config.yaml
d_model: 160
d_mlp: 640
norm_eps: 1e-06
qk_norm: false
bias: "all"
init_std_qkv: 0.0328
optimizer: "soap_variant"
weight_decay: 0.0
decay_fraction: 0.693
batch_tokens: 65536
doc_mask: true
train_tokens: 179100000
dataset: "wikipedia_en"
Each number is 128 + 32 x the weight over its row's rms, rounded and kept within 0 to 255. Layers, rows and columns count from 0. Numbers have three digits each. The size before them is the row's rms in percent of the matrix's.

# layer 9 MLP down (transposed), 640x160, rms 0.219, rows 71-111, columns 0-79
090:097174142167118107143098152171100128192153129156125199142155160198053133088091104121115123123175059079153080081159165128123149142174098145171119089143123113149117134098099126112158128093148101162088131123112132083168219136140158140117113153
101:117168082137098110135085162154116089101047128129144203137068156121077157141159086137116135092193209118135139173129085153097189140176100130097157129094128139102113173201088134119104127141143134081140136164142164102137085127140094169120181136
113:156135111181110152122065093127162091123151052114098158086110115105103111111178178120158118136143100171143080144192115189120158198123170064151046102154141154180098159142115168139137124113164170099145134135103171167113174163121125106132101156
103:109144141155100152116187118119128112100149134150146154090110138111127130089159125136092065128097144085072176133126110158120114180158180074130042122166100077162099092098086104118145136107152169146119187146166161115078135111153116143100192112
098:088162113169159125093135079173114115178139121138083112136088115110213182117148112104130134154132100115178134173112093119064171136116138114134103141117178114175118093104087156131162176098100124087130118135185148126138150105105071187159177109
107:137151121145150060064064106128188130131144122164132115077136098104131158183176145076117161130191153141146124145098158148150176143126096143077097117097101142076125154110219169100087091091147123149082122189101172135094085152128137175142133140
090:138161128140093091135134070157099070138166218110166136172108131129155109147134075127171084094168163166169128101171138110135126027156125189100140050123122124138129068090126147122062154162171105159142116157136116163162145116138123128144131162
098:128139103170151126147139115106075112147157129140149136144127155126147126106153137162148157123075188179082167119150152124145090205068081103081131168202170045147110164146091112132151119121159090145164157094091095182162135092143179093094160121
092:172122106121138151141132123110181100134165151136133138098116150100143106120164081173103137144125140122148143189170175140111105138074088156116071088144137122096134055227115130166059072125108130152166149070145128147137114137099110079076111079
087:106171088175115084120152192162152099111146109129112183119104097132146174152071083112151192105124163096135127153119151165101195138074148121139135088140164044050137130088152180093142130110190128166088120158173102168144149114144122191107151190
094:077044108105094132107088078140143130148097134106134194190152093154124154110178139154151150154125123093134185069116130159127175154150148168137146113147124153091151153053123146097166061116121146040165106122174130103192134128132185138095175151
100:106083121082169141163148204093080132096062129161115134120190112212072156159141125185102085132144160114068194125146122140110138158128119109132106112125153127093162197107087176151154080111112113122129142107103160129165118171116144133086095120
109:149053132109100079154118096098119165125104110077099126114099129135196122073112180155116123176083130156113095052097114153161151156157198123142170141129133123160095131098173135122151115079183144163167096124110142129127179141146142210119105090
107:125087079166155108124109131116091096125163185176104071109160101132119117136129108124118081112145154149114156143141068098194087053165107088156132128147125056147096176114085161145117117134090112097117167147161128160112118125124090113111144118
111:124129143099119130093150082171126179088149109108148121147123135163049146186146159139180058166153158157125105087084157122117190130141137134102108099109095172209102145149093152181088156053151167103184174107107103118127141164107143115141140178
097:084095121118126181158081082127104164180151124086136094120138202090175156107139133077127135114134167126135190144136150183191083093115135115110081146193172139182144079074118128147068120080092118167160161125121149133103099080120091159121148062
099:073162162157175148112081129116125100104161119170128110122116115098080141165148073144143125127099149106135136099078136165069074099137125153153051109144115113161093105089123163115136108141112132117171108109051079200142131125133099113147055149
094:136108118102073098168098138149119076178113070070103128089103126148147102124178096174104134167091087159171075142141125118152150177127125135131156145135151115132068105181130119177128098069191132111130131136151147130158175189134122133123090151
100:106119130081088136128160171133094081133130113107184194110132150167178162137072122182147161140129121110114088130117117127128163066087115136156150184122120106163144077145120148101117083146160186163164183145114096079135124119179145160085123046
109:141115178133207128134114125123063139106140102119085177138142085129101134151120087114128089152127199099106053087092131150085158093148077059175092108134097168145154135151138179126132135081120180155194138157162194146124151101113148104140189087
101:123120128133138169123107110111145127148156096106103108124124135070134191089133123101056109128120100149108169201139148168119044122121133184165089073111075100162143123125198119112113178116226112096139140127078114115037133150146085121159138146
093:145138085132178109150142183159189087066142128223145161145165148131162124083149139099121099103102138095133084111078138143107091079124149179202137091194143122142142142126096157097136148171168095137074144153156163087110085149131107122156162114
087:089130132069141156145123126127167116072124157087137128136125091174093135101124147120034090169113129107118151136130131141100185155160138118182131206121112118136202103147118101152134048144088094136141119163102100138189172149142103077133151112
096:145126103159138145087157163103116179110167143160125144151134093138084145100152138182089134081105071148170226165135097074127134179132075156064147069169136161097159134154079120158119143117202130102159110098143132173155098135109118139171103147
085:130175064104101143121112113027133132153169141121169073143112113055103140093143158161137136092139110120082115109084072181180125091093151119152120102223117118140157103136105069097090201077167097144139146116137108156144140146130145115130161134
107:188102081143148111130149157138142108093079201152094145062088112115149095099100163075086191102128101119166125100096167119092117124140123174086169159204132099126155223148148123143092101135173135149093130100141134208141145103160155121148114114
094:110127171113108158136144114084149103079098084169145166109162149140067091144160135153156082139141139143121129083180138108110126193103130102140179116206100130124115141165128136151179153094125082137149088118080091145106175102130150161158126123
091:170107133154137158101172122108154163146124143124211178157160129176110130127104174121128122163116169096151111135134124113162100064188116119140141169192149094110171153191123127103157114084078112152124149105149149127138132162080169173148105113
096:074106181114115175133151163118162121116084198169138151079154132121000106117115045125160116105139131107124121119145115130108124255092145143108118147147126129176128086152141137058148120084114140123093107153142155125099164160125129122180063105
096:155118103106123124119137121118134105105110132127108168107123085106091075192114160128145117112113100077160098126121099157173152131112157110098077095173092138053135125116140145113056130111080177105129066077182065166123086156095175097105103100
093:163191159109079113088131089141213164132115165145155117107091145104099155124090113143078134181183149177075121047081185073175113167097090138197095125073115134127089134090106126140085135081150138085113140155140114126195143111155104100142128135
094:150118169090146137129150114188160146165145166163132154078130107106119130193039146140077137176124166141071117158154138142099158076075168128160097143123060105118152139069131158195149150075089184058130107052134126112146160129117086151084126132
091:133123079139128136146127162163097174102159156111121160164102111142076114108135131110125188126134113131074148103163148149103165070135098145181142131107153096191124130115124091111150151159172118127183132097143111082164150175084178127139164106
103:183160099104174128171122144111084137093202177095186160158134102155148115184114121172145064122159121108080109138150152094131122172089122191158110130164123136152137132111149162178095124182164114140133105098112126191114171092108114102137116146
112:158159111152105142150151128134157161130143141140137126134151142075110124134131110146169156091067112148100182183134157093122092170112101166105115144104156154129151148168139172069096111118093128185086111069160170126056117116037113121195136092
094:139093164153150136152160102096124152177065108089177095056139117119142081168116097096158100167143104157108137117170147180183178095056114182187149094166176112092049059157090132122124134076150076115156132144121153167140093126132146097122100097
101:134146106074116051207157156142101165124138176137151122122131113130118134155087123122092162126164182181149134137087129100142078072108112114163075131129086095146122172061194096124116122148162117167110091128136091084060125138175099111133126120
103:131176059135161124123117154102141110081095171188176079109128097110102111041160146119137105156141150202100119109091115080143130125146145149159097159098091164184119135131138099134105113137149133062118059065121139064112085156140147164134156110
100:201106134122165109125163135136092177091097095150173144107146123099138197102145102143129088112121088139121156068125113067188145128156119196085151165161134114132101142139175153091103146098096154141125147127096080132129132112176173116188085133
080:125099122158154089158156114157138136167119127160122146118093097139150100120134127170145161122157089057104119088099152146110136120133168098147131076124089117190142106100093184103076133165186091098137122071131118149151150094118084079166156099
088:083105092157189158157094124185074159150085133148023122131207143180135157143173148160086112114059138063123152130187123151092119171140103085147122120139070123102106128126125114105198125110103129056133111096133145111158148110142113132138108092
# layer 9 MLP up, 640x160, rms 0.213, rows 72-111, columns 0-79
099:096119129104169159150190123155145107144187162121143155134154136180092170115081176158160159148098136107104120117083148138073100173077084094136147124181107164071155091063141099100099092100089125131134126147164059147091162113090142119119083098
112:112197155118101103172156144123136096135170064130133097158101106154154121105094165150191106140124108109102152154126163147094165126142159129173131090157128178098175142174075166131094110110087056114139125053165227153137101157114145068089105184
103:097092157119104152135122120168165155170140138088165116116125072141095078104085119079175096119142176168177124127172166150106167080090099179083132115118098108094087188152117172204136137072129074125100108141088157084104165097155147149113138067
093:175120110164137140126217077147130099142178086151116122161124089095225106122106117090102131189170159141118096101111052116149132145113094129129110140096129131150125132122098130166077140119110108153163141128120168091084174076135137106105089152
105:133094103133138070154081202057128147073077122120142153128084115139199143142125098103141117094124133133121053167101168141169129112145130127118065165169144127124104167074077086159074158095125107169138074160090111123133145143138157136172136126
100:076150152141130118196097141076138132114128133137100160135159067168152118154160126152161108191105121150151116193183090184121120117112115126066155125190167103103159100048157104138172135170116133086104142111172079138124117111159070158128129121
093:135102132090152193151124093076167142168113101105157103124094150122159093142133164149099155113161120071165137115124106151108123102115104182140202102157137140105161147086128147158080185085135201172154148121107159111137111122095173113143105024
105:134096152143137143126212159106081157132121166114120150127158134130139123162076080134173133117108100163084112100105105067077161143155105187136083127150118117137103154146138201137120151117112105106118135143084196199200097102109138152147137134
098:120152122093175184145144116143169165131135105094147092171049137194170085153143068080136093122150107096120121121108132107108068159066105144134137166139147106141137141112190099164128104154167159091144098084092075136081111038156129088168142165
099:176168051076116101130197115131175091161227132141083130133159188085159152059115190112124164149111132118119094220146123141144182099186107096090143132161097118122112116110168080149135126131131109145162040174170119114112115110137156094144140178
098:093122140135117135094120140079191109149142142114148118155162120112176155129116113087119161103118055170084144127103047140153117206122125127044149072159160116129115117130132130109103177196097108188156096091105144184089138111122127068167125140
101:153124127101160172137163144067110170109107130125181092183099084155153128137094140104157097163159139077119084168116103085215092130109089197120119115147120083175178151102060100085119120138088127077063145142074191111125124147118122143161165142
103:140128122159147090078121093135158149152135180117154113103160081151161146186099096105089115133175158119093147181120143130178123165120156098097071123161073067097123131119168121092081133092139055114090177166117126169085137121104117117105101097
104:146114164150156169133177121157130126142120086161113126172110134093141097069139095088095089123169160136106089129110139199173142157042139206116052098138120160123100124105105140158127101091105114071079061119127159065138152144183098138103128156
093:119125113111102146119148122091117099097084124151121105206109160137175076189115105145149150104159128167124074128113140145105103188112152075106060155152110154104158112142111127156172139075129145104106111073106113096120119110123139124111020139
102:030137126118058088100115173082137078114109128147088139093083193127099099141134074108157124170185158151099173144035124149148131084136062093126130088106110099141131136114112122096094160120127184124120184131135128132134113098139163153081098103
097:100083136103138174188068159123119123067091159130125131105161184117146129075055108132119098109118103118153108164159147131144093094094198117122149110161107173156125104135164080142176154117081096131106161160124141119141160151134183138091157094
102:128102072101201144132099172144212139128106115138133147110089140128078114131143121085132128095105185133201115121125166207126147145109117129098134106120150125125182133107172063168093142198079087117087103170078123102136082104105181172138122094
096:095146153170065119172112093088075144103147107165129179115177169179136119111179080081154113074097091182074092131114163104187110159152055185134162178107131139110143121152108084104097083169102106123143102114137107177091156102148163146162140141
101:085099154147155179123090143191094117083231102129126207180159136094110132111114126125129096119106122136115159122146181133094162101102064173124132052172150160148125112123190112139099136094135094093107156155105103127129153078123167101117077102
100:115132134132110113091138097175129044083154130127176142094175157103121149107125101108108149173121068095102171130130129120146210104085088078089189138170169140158120093120115155139121154145083118084077121095092086076116105145085156149127091089
090:055141172152102092125163073079075082149129165094138154074102118155156086137119110098179142077105165136177140160085173117123126147088128133103154103121177159124100146096113132137124178107177116143126129138113125145110094138094132179137128127
098:130167109103163077090109106094125138164108115140181052111152095137126136095093088058099087114138246125081149098136220130163136107116152136107109122107120127093138140149165189083163113208098118148156164162105089167086091133120149127130101113
092:104103159109122120126108101097174073069139150111084129126173161171127069158152129125127157095173156102153094167133111095157115149142138100186123119124146187191074096125190146155164169113183111101188178066081140118116129143150165154161120169
097:141100076130132141170120168097088139133144084067133103103191104153099143150191109096102086135176124109105135177070079174123125122105091169047128113093095146173151081112156160113124145136198075150134073119138127103134140154111203184130154061
098:096119068122150128110195045188101133081118178201082075103150139140089161116183155133092134094127148145114116170200167132145162160141138154115130093108094173107110084090116129118170121153124170126153120095147121109110120114176136129124126168
088:219124143128115141119138121126158166101194087100060067120102074117129146091126158149150143148097166091134096117202098146132096165101046103125174130085138092137124144066143101120118145143141119073101159144147134093200146108119166143148137083
092:186147166129079097144048172131143095195098039140145120193124145151127058112127117118126146170101144154154127154122147124177136141135117131074179135084113123149106107081125134067147094026173160205176159153135182081133089138136130157140130121
090:089152156147138171142127091149179139127126162122191148127156115138134109109069114130090131116111079079107097129122131110123128098120090141051162136146178118123128097103108146173135165163150147136092104118083198179188156049124128147166117144
099:123132133131128158129186105152100165176144187087104125152130086098138129132126097148142077117065183129071150129113131121111189090122157145086106070120131098120127151107109177162099112161139092126201122140109150151077101148223141062135127147
090:105158126136123144137195156192165188140136131116083168141162161163157125114084144089176188091081126125127102094108128203072090109094127130109114065133139088179106118177151101100128132143144139160128136122133141114160095104113068127136080062
088:172165108159076160144149113182145081141140163138100168166143136133084061086180158111084114115052139075150135132085128196106079097156145087111132159141160165079129125161176134144134137133137108096108161117113160134121129133139134083179151180
102:186173153086127085169116152134131142140133097176134097112101157174130144127120092103079151168130139116158143185146072099124126177085175145117168107136177142088167118107121145174107161133126103141025104113111177113101112066143127066165174164
107:133146057149151136102217108096156115111154128102118149135094110122128071154121142099157062069180191099191148103151173165141136092139128150105082113146112137126100124085138135107114192130181111091159142115122115137121145193112146127148158144
096:048144098133170066131111175126156112078140129179164120139133192109109099108160124119081112139085128095166076161187172123132114168088131065160131161136089135196195074150159146102100128181142175164104085094129123111155115123152114071110182102
099:083096160117124125152155121069193103152141177101124119084136164187118119073122178126152129156070093131102119053084181164132109131106091128115150207168127176116131130091135138111092144087064093111089126149119145132120158101167125094111147069
109:143122070187088158183083149177150102147057090082164113118123112121128137126129145132158137143137119120151123106133148092166164096145121141119180092121156113122160156157167119156083186086107138147059047077136170132163090102098122046148128190
103:103163163079119167046123139157123113151100129190130087154136147084103077127202136166122149155173144143121118105143179175150121211131108093085137148134170135172120090143086102153102204136051115114074122116152091127074217109100151160138165130
090:146185150074082180114141145094093150201159148156094198097227188128148134137083105124129146133112109146154123133122109124156115058196107128084128169112119172113096085119156082152129148137122153140154108089132085158133142110125151081186159119
094:133152069097107105202131119102120117152113094120127163128103163130126092137095156142071092118197126139111121132115152101135094114168110077143113092179147114151123104123146127181039144114065136156134090160121159145143154135106128021104143155